{
  "head_dim": 64,
  "rope_theta": 10000.0,
  "rope_fraction": 1.0,
  "parallel_block": true,
  "optimizer": "adam_variant",
  "schedule": "wsd",
  "train_tokens": 906800000
}
Each number is 128 + 24 x the weight over its row's rms, rounded and kept within 0 to 255. Layers, rows and columns count from 0. Numbers have three digits each. The size before them is the row's rms in percent of the matrix's.

# layer 9 MLP up, 704x256, rms 0.0679, rows 378-449, columns 192-255
107:057124100136141115138139143119116109073133143111103144101146104133119101151120133113117123096155137142161092135119085102160123144124122095140086194122124149132142123126123131171131144121128128
115:117147145140147118123151113142157144129127145106115164147137172156106131155154120133130131181078099098124115127124140128109130095147150105166159163090111143074182167164106092134081116119069098
093:175126118115109115115126155108151101100164111146128135117139133144130091138125141142101145132143102098122136128110100158129108143162110114166181129103081107119169115120132132085123136102102169
107:122134150110179142128108126127126136130073105104132141185158139129115110140113140121122123138137132129102079135189096142135145168092119145132137107155152144098152114165132114130115164133071136
107:142172112119132154144122147133123116111139124091127130095150122151119145134104094088185169074115094129147135085143137139127159122122103166104108140131099144174147100133109126074120105182133127
096:163116152119172147119125143150113086149125128162123119114101172160187120111111146143136068134143148152070150110084076117144120105117120099114163104103123127137139119129124135166141112104106137
093:135153132113096096139151127093119114138159160118141116139124108112157157144120080132139117072120111143101107148143139139105124131175120124140126118134130153149148129169107168181114080110115103
090:128116134131100127136137094118117146106144077117141161134130122116077085134173153122138196135119102137102137064108075121107124191153133161120106146127111150066125088147136159145143110132146161
109:144122123140100137096158152130109149139151184128135124110136088151158167129114142129134100070143129169075150163102159108140112126143126146123177138126069110121121149140123162153122102129172138
096:140141157151083115152060146123123070148103109074139106108168137128133147114113139129142135155116148110146153141112138135142091157136133168142150131084135150125114135128155142149154112125093116
107:106144104176178111138136137143161092095148121158092141114186131149171123120118129125130156151114102112165165147086134127089100107149153139112157108150107131118129146120119122170119108118113059
085:126180102129129116123178161114157163137092151172149124106127116126135106112127113165127086105139100103141139109136155171176110113163125119089151108130125112143165139129100117103139161169112093
095:126089123117148163131091158107071113159124109130131121116137102147172128110113128112133109119140116134121108137092112121110093086169120138100135149158119120115131129106142127139115138155133115
098:104084093118144120138120101146110129120145133101103130129112119155119181148148082170139149116111108106116149099148130139136126120144144139107126107160136096134124112136117146107104110160120102
087:092168161116103128162149142187184096153137162155087148102131135110152112148123087153176157124161073147169097154164143130140117103157122126103139098132142183168145121129154179113119104137129069
104:147127157090150083159117106102119086087131126096166133119138137140136125136123123087107141126119157107155113156147124121146111136139102118150166072136075125140126176139130132123164154122178120
090:068106154138146125141125126178174122163123140139124122117079129134147121135146133178115096132109123117133143139075135169203148147136130155135106137186111154111088117155115146139104128126118158
096:112086140127141157147114123145136114168105117120146113142144156122162083164160097094139126105132134144137135188097106140140107092112136132139108135133135148121124117110154129156137136131113153
084:142148127135178154165116150118136110141090119145119137117152123109182116107140165101137132124140160146126170183122123150106123137115101136149148117120146114130116138166093136083170169094117113
099:120099098123124122139098143186141141115119126138122137107140164111131150114183119147114139176157131147143110135135146125113137134141109109120094144158137143166134119145096131096117130136128154
109:168136144147108118139143124139145146125092135114125152138116145118159144116146148185113117109085150122137093129113106191091118139138142092116106115105128126096149133135111134105153165169159087
100:148133156136128127126104130122151147162167156092130123075133115168117137100154088096086097152148142117118156130154126168172079143159154116144145153168129134166161136128122092135076106171117138
095:135123125150152116142095169176133153136138097153143137169109124127126102109153081128124113117155124131106111134123097175147118110114122070100118126157148082123124137122129130132118154117136113
096:147106073126118100127098120049096158160133129098140127123127096086132126142151121107138109160135136163142129131091119092129125093095155133107161142113150146152151128113147154117098128181141116
104:138097149111116111087137151141101124060143155160096132127097182146133142133115118100137132159135146088124126087118154131157090146140099130143144073129102139157133115110158103140116139137115123
107:107113127147085156077120109143096114122136144148115100105158096103108145134108118144133123112116142134133142134159122126056131121158152166118118144123101185144125122163182164119142097163109109
090:155130129186136119158159144107108171089121126121125163083097127100127111153167105116095132128115133118130123125128153167089147164195127122093112083128155131139139121118103118174131145150091126
103:148117112116112109154144115104091158131128081135160113108148163152098153123111126110136105119097113135130117127148128114118114171107139104117121115121137163130131128130110131146081126105118111
104:102114153101193134147142100151119088107134138139147148177131097123127120115125150142110094120129130128088146163144070153115118152070153100118113145144143117121121097123188152107150153066134102
095:155155114115104087121137103142143131123106110102157148125143120121121132094121095107143100165107150127106144133108141143182117127123179092124132183101156119167127158142130132129138193128136145
104:147099116083166124175148162119114153076123125154104124128083154140146147166144120112119121109126121106112144150107131181121157155154085154091117114130139134159148090154124159077138182106150137
101:138120156152147113132161154113103130141075124115138074130103115146088129119142097141115099162124122181112132125158102121127140090116131116147191095147120148153115142107137154154115096104118116
093:105103118097135147100207141151124142204142118119137154141110104123120154149171108149182142097138089147141112185106066127083110126138155148103133126087139143126129140133124132131144091153103084
104:123168158157159152168103117122153083112132138113151115164095162146090094114142155111125142123126172183097102161134094115116158121161124124133156092167136120084124162128116123118106161111089161
102:087157117105165089139152133096127117108139148098140121158103164137123119111127098165119145140106139109162124130111122131115094122163139148130131144109086180122132122134087117157123143140144101
105:148080125119114127088167101152138121131109129147127109137113140182123142108106095153152081137102155115129114098125117124140118132148163138109099143132105091129085126114152157189133172131138128
088:114103102109143107096123153145127162127112097157139101163194107144145128163117113121151106146123096132106154117148091109149109117121141109100140076139103108118111118135142123111063132139132146
108:104137118133136153128153115095113142142145188156115094082106156135122198130125122119146112064144161096151121120151115129148092098102122140077088094129117148126170161107133150104131096128107147
104:098108101119137123099135122103109112101116130076085131109119138151107143118103091145109169137111139142145122109107104190123100110148156159129125095098107117159132119126136138104143123155117118
112:160106121139089099147102136115192163142101162113179147122141127140140128124122158141111110118101084136114110124087124129142122162066108110136120177108168117132168105133140106095113163110150137
108:109121134133155117123171143098126089173124099137191154153121117115138171148155119144163133137158102160141114135126162108101149121105118125111206135108173157138126132145156118201124122142143119
113:139135120126124121134121155098123113116123119150177106112119157142135183116120127126126099125162103096123115083121100121102117121132149117119124135103130123119111138098081163099100118136111107
091:153139129127081123124140151142150134152136100127141170155113125135165134141151138141095115116189131116092086118144135102147120116129111134169148158107109111126128125130094145150142106132139105
099:091120168115140143148098105102140151173147118121128131126094132125133162093140111126137157154086100161174118157136091119156158128100169123117135144125111160139101136136099142128126100112118167
099:146160114121120142109108123111075129091121118105104156111142126139082101182154151158147107094139097147132129116131132118111136144177140138141155114133126148172090100152101097149083160130100075
097:122155119078140137136112121114123146128118137106090139126150139090144123128138158117099160146135098177124125109162140079142103125115093111153132152177174086110112075151153108127146133115114120
097:110143174103173158152130138120127114141167113136121103164150150157100149115117122108141120149167139133156124120139124112130138104101108114122142121124122129136097103189126138112120132110099133
100:157152116111144153131074133122114167144138151119123130142146084128149094123135178103133114118125111151095118109139095116149106163135118153162131170104132109171138129158157199129128158093102102
107:112150158073165127094169110116108129120134123140117157098115125146130082100158112174140071123170172132095121123145091135122135090177103150104149149133145134140090138119117135136142095116107101
113:177107061146136145152130158104125113063183133097124101151095139124133123153161087135083138135112111087121122149148098126123100175170123103102101123113128089093149162136110114094152147126108115
084:072123146145103132126122141126122143158136156122134120110113118151160154143163174124160137178173140138128100117181178150077128144136138145108113061127103116121136124097163124108111125125128110
096:139179111144144116164186111151124120143119177133129155093131128110140135150125143150139102146147120131113074127128154091136125170094143131135140141171130141127118108125142103138135121064154131
091:179131135133107117148176139098150133117150128117140084085097108069136167133171160139103112119079101108122135090133145137135111115135174117107123070122136170115099129109143136144130124124149129
089:070118122138156108130150148107158159112132120056094143135136106110140123107120173109145148089099096121132141137106156121135106150139158138129104111138158109093108116092157132149111152098139091
112:098132145146132136158133122129112103137089138075146167098148131143141111157119128153146141116133122137111122121135119108133136122132084117103140103116142119099163155164152106109114088097123118
107:097092154135148100103135114114150100115128127136120162166095145111062133102102113161132160137133135151103100131157152077111154117122169079122100170155145171090111119171114089114127130142117140
101:130092115142131124139094139106170148151125118135103115139134145150099131135098136162135160130124103146107174146105140132131120148104126130132158109079126077142118111159129165133056140154130162
107:121137076125179114125146124123136166099132143094153123123105116156142095101108103146142134087116172124131139155119093133156116135180096109166142147098106169133118156126099153137189156158163115
098:134150153097124167157147109100087120134110142108124106193094144136087127127149121116154100118132092159138118103149103099088110127121137129188134087162166105139146137137140148111134138099102133
106:103104135144140138131184119153100106152143110143170130139102131100118155120099119153150119099110106118173152135114195139086146133130149114137089144152139128122110146170088104109155136158153121
101:112159156088154148084123119130129157157075146080116131157174136106128128099102171127135123132128112159148124118160144126142097166135137125138124119149138121108160147094115150109107123133089139
101:152154090131140141097152125109124147137145103161112153126106141164128120147128139163180116182156131097097126122134074141132110152088139124123111149110096174117128119083111153127163086148148123
087:095108150136131121164133113140129127128125140147140155126100129134147144143146153140111095136096168151166131122118095150122097148138079121102122169142122121099116074126128191130148105117124088
093:113124136094106102149081117113125123106132063125156112103147185120139126097133097147138154106103150111162150111099139097091096164105130085135132129101124155107129146144124087148079170118087166
091:114114133085154127140172126113111097142157139141131128110102098160090125127114152109191173148168125158102126131128112117129177141089139164157135113124125143057090101113124166173103099127146150
102:129118148140116117124115146133109096154114103122134128128129130132093123120123170149155115119133139124133127099082125144181119161147144123127104151118095109142157133125130124146152112128140196
099:135159137122134130105153180077131091144119127087114155099153129167176115148115171132110099131138145120156135094108136134130138142110112142117103099135130151125131151141155099137137116052125170
109:153132091140134115082139123155149121191152111123120138128128062134135122154073117098103138091140143139134132123143105103179137098113172168116090142163128146111144135147106110128093135130111148
106:115130147106111169149140144100107137126138112162145132155111131105133095137159158109138095131148065109165130149084137184163175138171117132106128096168127142160139107166137140106101129148156139
090:078123121143099121111095134114153118098098166107144059168114090156116100145119121118127146152118121154133092113179189127116169183104125131129139114144125092121154117116139127186118083114146111
091:094140115111088147086135125085075094134101141107146088102122110095085132133113104134162123144108135151155137108118116095123086100097129134105138134127170164100175111193172166144130125168194155
099:110134108124151115174107125124156112128129129140090094121153097133121138159120122115168120097131118136130085152115169101136172098154074139107159093165116124145093117146166147135113162147173119
# layer 9 MLP down (transposed), 704x256, rms 0.0633, rows 378-448, columns 192-255
104:141102109168132154130146090103128153155156147140120078118118124087096164086120140135106156088172128211110118117139176117131154113100119178136098129113128126172127134147091161118110153171142127
115:151167141113127133132124129156187148126136133134124163118106138104101136163094129093115073144089112102064169083131134156161109087124138127127150157165131159086157108124077099117077098123103138
098:092085144109122081138102136176108092130153132119130105122115151127176146131109129121154120160156102106081143116115107091095150138138137142100111125136165146147124112128102123071161096116131098
102:130097146078155133155108150103105120102083060129133124133105172144081120125153105144130144156088137151137110151122136148148153151105103150116113196099114129112138100139099101099168139133133128
105:126162108138111149108147099127148124147166087153100129088109140117114122151145160146112134109150111144119101179114145142135127141122128132140128095101108148110176123170204130121125111116125137
100:104097097136122109145122133149097111109144126107138114129177142118140096166139154125148141122147103150177134134138163113163103122117088107103082091094116137171116136121095135119102110126105108
085:108148107106107138154108110105166132109095105103115159161135130108136086129143199114133136190120153137124143120124122132180172158123100083127138102125132119133141175144119112112117180156143156
099:146096121102130132096142110136149136129132172148128112113109138131155147162115099100128107118137112110123090177144171109114144111114128093100122115130136132170134182108143098108143113137131103
112:143099126096133102115118125160121137161121148164089094121121145112128118121114148176125144131091147123134141126158104180108145139119096134139154134099130116105097115152150172161107090144130124
090:144140128098167146117133127150135178116113125138150126161144125129123114170178145107116148107130117168160114110157121095139124112112116099111133126161145099120183074127102119116094148117153146
102:110141106131158079134157117133126138102159113153147120104152146147133128102124139133138118170150117120130140159113095114099113127142151153083138149149091131130112164116160139091105094091107097
100:148143135142115145128133105134103156133138094161124125103109142122119164161137129146151103156113156143133076139139098109102161123144114150112103118087109141115098122187122096094131103106163111
096:102147114158139192120114089119162103124158120123131098082117131095115136101161125115098152110135125146104166156152145130089099101127105162135128121090172143106158116138142125107145123133116126
100:134150119135126139127122171114142118115104128095153136117128114106122129100122136118100116109160145081164161127091116090113140163127155144143159111128108114116103182154125134096141094154078140
081:153120098139120090089119123087107148084115108100150088155114114119132147090147165081104092129105161126115168113126099131124114161103146142143122157131116075097131135118086070141110139114157177
103:108129159106176114194125144135133145137139122131071109141090097152130099101129158111135136179209087163190107143179105146115121144147100150153129103158117115106098140082128111103147121081142130
094:139128130108106118096105107093105132143097093123157160128170115110133113121089097105122116151138102119114140129183125103108097092144132087129129115113120082121134137124121147077115153132142106
101:107131083113117108143125127143160108083162144124120158117120133130137092108072138123117151135117146136164121139133095150135136142110118130149139129118107136141147114170103156077119114130161076
078:116083127151097152083094114134147144107141153133151098158106110149065141105142098133112134130129120149143080092144152152130148116095119125121084110098110151133160127135152152170085111139133143
101:110170164140161144123079112073151098129115080137153141126144112124107114136076167111104091137102115163120148102127146129140109171084120104144138104141131126090119168120138113109159146129140123
112:121121127160119160151130170120143092096118134087114117114106117145105112092139098117116135114160163075130137131129095111160127076118123150099161105124127103122147138133121134100126156120112130
106:110098106102175078135144156098152119151126111157167100170115104080113158100139168144153141130088127174153147160123161096127137153106141124125077122156118154096093122165138114122127138071155167
103:100175127112141146128116137142098161116095127169124148115126150098119138139141135135135113107095089119119150137144134103129115147100104145141139130119108153122151139145147119111131161095136094
101:138162125136130124133160125143119079116115171152137102119177158157120104125128131138092131100131103062113138116146145142110143137144086154124077118104131093157125106117119119134122115068126122
104:122116108123131137150140084121142143082135147123120154122124114151105132153139166164092095134076102085129136140170131116132120141101126133149159161147117159113128088138078145141144110149109131
108:154162136156118107115116106105149178141127088117166168123118117146166108174109170154159096125090115122129138102118136120097139122137135108102151181166131161128129129099130116175115105138163119
083:155174149082100129129086107135136120145149156112123115173146097142127132083114134093167144113136116126145189149156117086152112121123158109156156172123135114143121153110128139138152140096122109
103:104146140152109129095125120114171137156084115142114144147150115154150114145124130133149112168078132137077153107136144112169137145102126156139123158138141114096116170136116108139132106153138130
099:133151164149102099119144147131147126162111148096128189135123091096158123105118175153106154144140152091119163111162186140131134115145126189138125151110195085149112170106125104131169111153081139
100:094156165137121105150087171111114105093152116122130117133114150163115144151167164165121118127131117097128101141175161113116115144161064139146127131143122081128155101126155076104153104155149113
105:130135144138096089125134121148117155095152170124081146135117136143153118131097143136130110109149100138120146119093142101129135132152203172106170139151092110091096111135166111140127089127141177
094:155110139126138123139118110129147142123154105206129140118136121098157174180100121095107147122131112117128126136154112139130128109131166163126107127106130122111119120122131125129173119106143149
094:181159139133058136095094155139112112126097154154104145129164130074103115122142159113119124196138124137092145113125175111138121113114096114156089110158132156159099136172122159127112124113137133
102:083128135143124135128143125098139082142146137128089141099109065169136102116079178152130133131131170173143146118110157101085109126168158133150116149159139151124136168110108156127085115092161121
098:111159113114127133124113134125062134126078130117099140140174120158159139152136097160129118147116156163138120116198111116156105113141125103126142121080099137117116151144149136120136143121123138
098:102143116070147092156121129124143123128075142088126100126146161108130112141160114148127150149115117123133146134155147156140138153129112163138140132100129120157136134143127093094151067123146176
095:127137151132132139139112129127097101083155144115118151110102114123120138068142118126119159090105087076154116121084179084156120146148139144126103175096115150142160107127118153101124116098158115
106:112100124143126131114126111106114121106106139122125138113123152080122154150129137126173129127125142154108104120123122137147131113113126120115078111125173125159109096131112155111105120101112155
103:133108119128161139081101135161127097148087113125183119125122129099137170141147096077115142087082111099116113142144145087126103132101110134122123082120082119125116116150157099141111155133128181
117:122118129135091111105066182115131165102149145115106162118128140123152140173107128134073125129094096161113108103103143086137116113116137099152128151162133104133126097132080096105119139159123139
107:128115091159146118134090103135117140154109146141108108130135155072146110142117094112134129122106165170130126159131145139140122142162166136136119093138122087090132126111116147136085181135179139
100:125142101096087125149084128095108105099139142091172134149132109157150130133115153169148161144171143104133160126100142141104121127150149161109124142154096148086120118158118136118093128133136143
094:127129139127132105099101072100134124079088122120158076116153157155134129139116124090146128133089105126103154135121134149141082149145116112079116120126119098168134144122112120115095158115124137
101:138131166100134146104147130099140150097138120124159109130161136202168122121144124117109133099143114168136127107151106153146082130113154123134123108141132114122162141122132099122076103072145088
097:113118112083143139145140113126121091093106139100130108107161073091117149093114112136103133132136123149122118122124143123169121133085117141100083137123157123128034136119165090117140146128131113
097:160153138167130152134106130124133134119161142130117092118126139196143144104114143119127113118113147088096120090149107133125135128131106141146150140130144154146096108141100081119084129120157123
096:153108114174165107146146138137144141109131121084088148093120098157151127122103118109136113065092096161126112115144159142109145148127167111144119124143153128118116117100122093157143167094138148
105:187128135116177130103123094108107152125100129098132091135135148141144111153143156112136113163089127097125130124134137107121079127144144117148158110127134133136140100125119125122137159097088112
106:094153134099155122105127110135088151133117127125155128139132153160142154136159134176184149129129144154170119128145065165146126123109142151160094133151162127122124110145098097162112138155102106
113:150090082161117116095169134120135150125147112110181124149094132086139131151137130128105131165129122121063139132124139145147109120153106134121120121115116055152127139094111132123139121115099148
088:089112120138145164097124122089141145145109131114125111121173091145157161098167189157145109175182153134113122155156123159110145162149122114113099096165085143115125121100147122113118092132116139
098:134140128072143119124129127129092086117112125159108166073131112158133093126109112140131134131124128140167125088108108114124135109147095132121164134099107128126187084114109135091099123145117121
097:112114126117141153091111126143118125141106154114135161144104152174120130108133069077127119149128168078137102174121092121130142130104111147136127122148136141140141140177149149140117129144079106
090:174119156106157150127128163104138100124135133203130171110132147144131132141143104158142120132134160101107118159135114145140154133122131115088133189130089138137180150135101131126140101127105162
114:113100150145132158129137118151137119157141189098119163104143135163129133174123127129127130136139095162118146149113126138071145140088107104152085103085132144134126126137158122161083117135131135
105:134144117138118155077104060112135126153109092150140151147093138129121141117120152124121153154117135128143119109169145115096097123135108104112140173132126082143091151115157133109125110137128129
100:103126154148129181105136151147144071160130148141127118141133153151126169153130108166147137152093167137077082197125109144099149105150169138126111130160163121125146118141126144117134105110131159
101:112129104124185106161114148114138199146140158111146124137145176147159156135123096141126125137073107124114162153121105112137166138102147136094140123107116137115098160121092186114112166155097127
103:107156130133128078124110164138142138109129136132094145086163143156142107130085170110148128133114164143074117161113178128137123118134124111094138146096099137120108175120126088109125137140132176
096:158116128110163154128136130104131085123127096082107150131126103143120137128106106108147155158123157199109113141108124139160139095155151138140108142113149106175116166162119130128135138148125146
106:135131118110117134111118085159109117131085136109103143111114105127082139135094089140105125080109118129114126097142099109120187186169109084100113111099131102126128125128121150065157129136127112
100:134130090152157128159147119107153138097124119124149113140105137149128094095114163146072107100142139167129094145139100096140140136092172119136163137137127142124109134082153138164154119103158127
108:112156097091110108099078146118135154149101097122129117146110121137127128144126086108148114149154073143123185120133118122135142156146178107143149081105106135150152140107135106124086153129113122
099:126123123139132132109135151133065112111142143137131105114083096102132081142130132144108109123154153150110142149097134123137180116150132129116128068129150113088119133120118165127156095103127107
096:117100173133113150164095130114088113140152138132141126109101151179151126129105108144133158146180140130147153146125122154108088153109156088147135163156110103122156129180095153127140168133127102
101:151087084164096130169144097126080089122148150089124081130104124113126134116135132146129101098140092138149162130136122105143142094131124142094115134133134133103140132120113134131115143125166125
098:135116096104130146138116122116096133138117105155132116132073135126105158116157113170119134131126110117101180132119107139131113177142142143142151170137159134130116123100151107120098115178145079
111:099152169109163126112122101085085093089140117131152145142179153153123073134075164182128111145124169077150130140162131145134137129127138149128117144139146140131122126129112132126107136138145140
101:110165078158104161157124089138146144114156097096151127168057086085108137154113130112135147113109110173141159153162089110121153098115121114122113138107129134160103144125096096147101137108117127
093:167146115125121133130147137122120084142121089074123141108170145118137134115102128131147094109139130155140149132125102164159108091140174160179047126122115133131118158093109142100143135153122162
087:172123170108114121139171156161141169102125117180150135148135100142198165118128109125090108095140143126120147133120132138142157112167084124120099083094068137188094107118145143085131139109051113
# layer 9 MLP gate, 704x256, rms 0.068, rows 379-449, columns 192-255
111:111116126135121146116117117153117128157119149129136121132168148138129150103116106157083131126127141118125111125106140105123089141143186136154110124110086130152151164143095130122114095139134128
093:126116136125105118141112130184112106125171144113112130168095180147127135146091111120124110140124133103112111094132117107118122137143133156133080130143163143116136114081091140089109099104106147
094:132134108199122094096126130141136138153137195111104126164129133139155166088110152148136094097161146110100128099113117147088091125164148137136159066157118122126110176163131148172106111106098148
102:136116134133111139091097125152093133119139137165163114130107139135171146136155106163105094118145137147090148163089113133131123140132157142146180128107051104130134147186128134160104146110109101
098:139143139121128127153118117147094144078127118095144162112152120158131123137157116143102112151152138132128158125158117136157122162133111126150126144104140093180152134152148123126154103163096103
093:129151099146127130125132121121150112138148122098131109133112163128160156135107140099143103136103143120128148120124111147182144152152130104141134068103140092154149131136123142155192157120144159
100:139135071127106107166138152087132148111095082139110109122126135167128105134122190100114151139134117124165125140098132114109109108091131157164149116109164149107156096112167104111163128117116167
106:155093141108109108106080133154099118123103140189163096099085166161119153134100129168130158120106152092121174098113092191175105111147099150099140151126067145099111132123119152095117099169125146
103:142159127113117144120144110148143169123132163162131116141139077122115130139171135099120108123097083130126137115140116091137145107118116145116128179150155140118169114146117134122137141129093129
093:164144133082171115083170136101114131125116139135169107115146133132092097089098122149135067099114144147124144159121132143162155112144124107116092151118068137125117141127137145098111160145144152
109:156137150097104127134125116120101094112104109112193091112107129170105170117141122105104121147115159091140141132150127139122111145073117100104114125070108100144118132140149150113171174121110144
095:110160129150099183142119086118147100103152085166134105117154096105108106097124137083122162098096090147123183105109168137109080085153112150155133144106123116103123098118159123090151160162131103
098:156155133137103146099138104137128116139110138123177124093180116104108152074124110117124135123157120127132115138086118077097107124135157107150156138114115155091113141106116114139155111126096133
102:169154130173157133121123131114141137123104129113148125189140126116135136119109126110083056137183160128089150158121153129113104178094141123155136126175129079113162136139152089159110147094145118
095:148110119122119131113131153111108138093103149129163135124114174100129122157117118123126113065086150103141157156137137140140146127128135108104111181135078098113140153176167166136155145118135105
095:133120136088130085109128154093111143134179121121091121128089176108148129149122134115119134154152138135142071112165134130141146134120125129094137108079110156140146129099116114165125109175135118
106:114132111131111118118140131134158167142101092135150110171135144124088128080149131138132089119128154108131112108141143167155110151195132141099116107112138125098078164118153124153157156104071125
090:150165148102157124168159167149139107137157101094074128130133122108133122145119128134100114143106083094109163112122072100161118114157156146145129105167154102123120111108127104110137173166142095
104:145106142166152117171132129118145142123100093115137147137159126148155127126110152123115114110122108116125107103114108149119144116138149064103095113091141136114119130100122098144126162177096105
108:143100124145116086098098141089046139140111135112119122159119125138103142102115160124145111120103095159134127136123137151117109162128117131157111127164133154110120083081147139121111132159128131
108:102132093154113149120126175158127136085145096113150164167100146125109148123119112153110187135143119144130170094121129196147129149129105132149106148116100126155121105148114112120121121127110161
103:131138123141130112132142109109129131104141094105151134158108118185101130129130124122113100137139139141157141101133166135118143135160139124129115157121137137153105114084092141148149093155099157
104:118081160126139154134121112156127160119104113158174124135144152146121122108142162141164158190135143122052130139144133121163131145161128177133126117145128084144101132127135107111116152098089155
100:145141119129110151141105130153146149082134089128141142170141122125106165132128164137134104105118128097126059126133140150065154136097131134116139117131152081133126130132115124102091117156085164
108:146093169114130145130115142087095134142084098098132144152144148120111131154118157164158077122145131197136155108097141122133125146125154115121140153159124114088109139109151165142133088114137119
098:098159173084104152120138150153141131138131184141129106185119101103065109133143096088161146144121123110161180135165106113140110140117132115159110208134100098113152143114078140122148138151148088
111:099126130078106079128125121097137152131084138128106145130108129166130151112125184175119133166136142127155162150127115156099129118126128120130122166131134095133113126147132073142114101129129126
096:108115104113124124160132111131094135093184132189154090155141119137112134185158096097133115135133111124130127161134050146130136125123154093107128116128082133130107129153129143138105156089119113
103:098141114161118093138122141108097147118155152101149122166150130133103124148135116132131122133156136151138141177132166145146058179122129141141119130139113106175177100128139096107140121140147104
110:139079147124071139084189163125162151129122116133149116140107135123137177137117114114143123106106145120087167092110127128119102136137129106120143133126116144151152086158103133116113112143119151
099:172115131139141166159099123133175114111202135157098139127138153053116132130137155129141105131148126104165178156146133130127133145113130143121114133138113120114115168156129123086156129090155164
097:122135133130122071117147138101096118148077126138118157168121131086109153121140099119093107124077138107134125103158167135114113112122120124161150125129138109103124140160118148143150177117130121
098:130147138146140123140133101156115124102138121142179121151114171164123141090140075120150121123110167108094114122176106146155106136136114139085159102118107117094154155139103121122128141155098148
088:168140148144094134092133128143081147117091116123139149120150098141135162158104147162151094088118139136115116133201130127162129111123121118118151135121136099128111166143146148064138127138104136
091:109118133070131091136145117107134127121094120107146089116146149114119129144144130163133130145108108102123152159146156149158128147126134155135133170101098127171154136136086111075145061138128124
099:150145114088106130107144101143131127105139098097161110162107139129169160131138134118122138123117154133119129140150123146155138131171095114128098125130167165105094138087140114144142180120072114
105:171137119144111071148103114074118120104154080133132091115137148135156174118117156163150173132119141122083144101099078095170105116148107184112106120113129152192099118134154158144111104131151182
103:114150108141143159097112123167139138121125167113172131147125144103125175167163122125138164115098128125137148136115110138121112124153124172102144103149124127147120131148116131122118110146120136
105:169130145169092113155140130116131107127096133138141088183153149144094140155140160121136079139145085138126167130144165163132166156079124144093115135085121146125141137140137171094128117132103084
106:147117168150098166100159143135103145149156125116135109164137137152107151153142209097102073142122106125112170113117173113105124142110095127121104183127115128165157087095116107110133093131113174
094:131111126127114092090114113102087110151118136091139132140124091128117132124090140134156128135112122161150172151108140149113122149148143117145118150144090147097103127118128116171144084127111134
101:151151083125120139111108127078128192139114104113105135116155109120094129089111138170133148115114071123131117121167125098149148114122140088095121130110122160144096116131129108113167141150141090
094:143134163118109135118118107111081172146142125160152062155108102135121124130151132157095125101118114131151136131138143123102117145163141099129112112115111095105149152159138130131144075130123109
092:153167157135110111117106136128082115129128121170126130144105155138129125176155154172153115113125097135126132164089121148123172102157150119140147162139127126119175136136120182119103133107094133
090:100095130110141105114154137117129156112101077111136167129122137082106112151135146158133129148153080174132144157118161120158107106118139116114103124132128122118154157109146165135157122139106136
101:133121106115101106115133165132090148116182118125160137162119126118144146128176149135126130125110126122068135133146144127124102121144123146146148105156187123192133150134119145176134161145115161
100:136123146116084116111130098137116119138194138136166108134116074108122170106108108153142127113115087161109105141130115130094120143157161135141105140106100088085141154133142147119130133173126102
103:123127091133111146099126148111098152121071194131109107136128120150111170149136134106176171132114136125168137146095105179123120137133171130128091126132092109142132131109114122157114152148128111
101:124132081144098133105125123144156134163150132171143129126151123111136136113112086094121143103147129100103159105123156163139142119114139171150094150096108099152147134152096149141117110142122158
099:138111129142104128142110090124096152131137095110090100149088190131094111121121127154144092149154105151071092088152161156127127165136175138061145090099125144122129115127099104158140148103123135
095:116123098217121142142183122107150142158154119124153115126122169152107184135130113157128111131126127101101109158159142125117139176113138138137101118154103111131072146148136148155150146099151140
099:129142114113091134123100139131115148119179105108106088145143141135091138097125151164125159166139132142162154109137160085103108135119090096137075136067120124180114075119064098111199150170127135
093:124121081169094104128108115119072103124150163084143144135108139094116155110120113120119119140191163118129103103154138173080148122126108112134157085088142125136094132199131100153132148160125089
103:113111141116124144071146138108124114111139141137152086151113130177119159120137080146112144172125172138133174126093131149098153102148096083149145099099112120139118146096100184138115107145118162
105:121138118139096120112139119143111180179118112107124158119137110111106151130128128114117138107098119107137128094155149148076091126138130116083126186108134119155103157114113133130116104135097157
095:122139125155146136077127131171105139172108138140133113124135174135136170111120091189151122214094162118080078147121100142101140097159141132128129127162153105152139111148100160108121121119118145
091:118142124145156089157145137109147134165143132110125136140121136134148165136105120147105131131109093100140150160122122142102163114091150115098108108099116129137109150125098137111124140129119118
103:137123137164110108145162152099150135148099090122114148093123102089133131096119154127108127141136110090097126125136135126133152128160135185095165142111170124085144108147114114169148083138139131
090:138116106101154102140115146133162150089130101095100168131151135157083120131099131121118156166116133129126119126116078146137112129137152133113119164131142091138123141151090173114139142160126144
099:126127135145103135114109159110090160132133088141167125161174174145135142160084152105151132129098158152175113156070175152136073138123145148148126199162112125106098131131129119172147097132173124
092:137126113154150088139153121104104126111145129130133120156141124156118151097140160114088114092130111134149117163127162112100124111124179130134166135150126130123123135083136127149119106114155124
109:125146152144127142135148129127100094148115118131181151097084093110108125090120141135141116122117149149076102124120119139126106178131092133122071127130094132080119154129131149101091060088153094
102:153102122077148144133102141135101139085136114114105143080108117092152117141150150168097060151092136150098170097114147107122147119097138096135112159092141104143145138105129135111140135155147151
100:128129163099111151121159113167147128139140108165146124145138155131100119120098145108134114116127117116121122095140168146124130125139178125139120131117089093130165131065059139120121150111121123
102:129089080173098116151152115128093153117158113111149101138128160133106154117152096126115106111134097100121181132176124114110128077109120135069111156115142112109134141114102145113164131167141109
101:114160110135133159142161160116134184120159150107134126106142127165118132132083141113123082112104128131138099105147102135105129081140133138135095091112147121173138135133131121084167154082097114
106:146116066151103123096124140132143147146129145097119150113139139137131126128136098089126155108100148105087151101119097153142140126107135130120101151097115117163128159129105141082092123109106126
108:144161103179093126086146133135097110144105112171109098145087101132122195102097149140146106135112132109144142107118094123156119118151132151114107129097100134128112142126148155128147133170125058
093:114096114108107118124110129100146120108143111113147159137099096126129133128108142151158143155154104137118135162070086140113119103105125102141090117110126104148106152162095158159145114145137138
094:111082108117136166115133128113133139130101136134121083101149091155109155113169119099163141109154118167128112101153152163113116120123216100077132128161149164093080109117111149146104110157166112
110:115138126148155140139154125183144167086145093123153137159114144120120180136063124146091113108083159128111129111082119132111104154122108150122126127112112112157117120109134138147123126145123135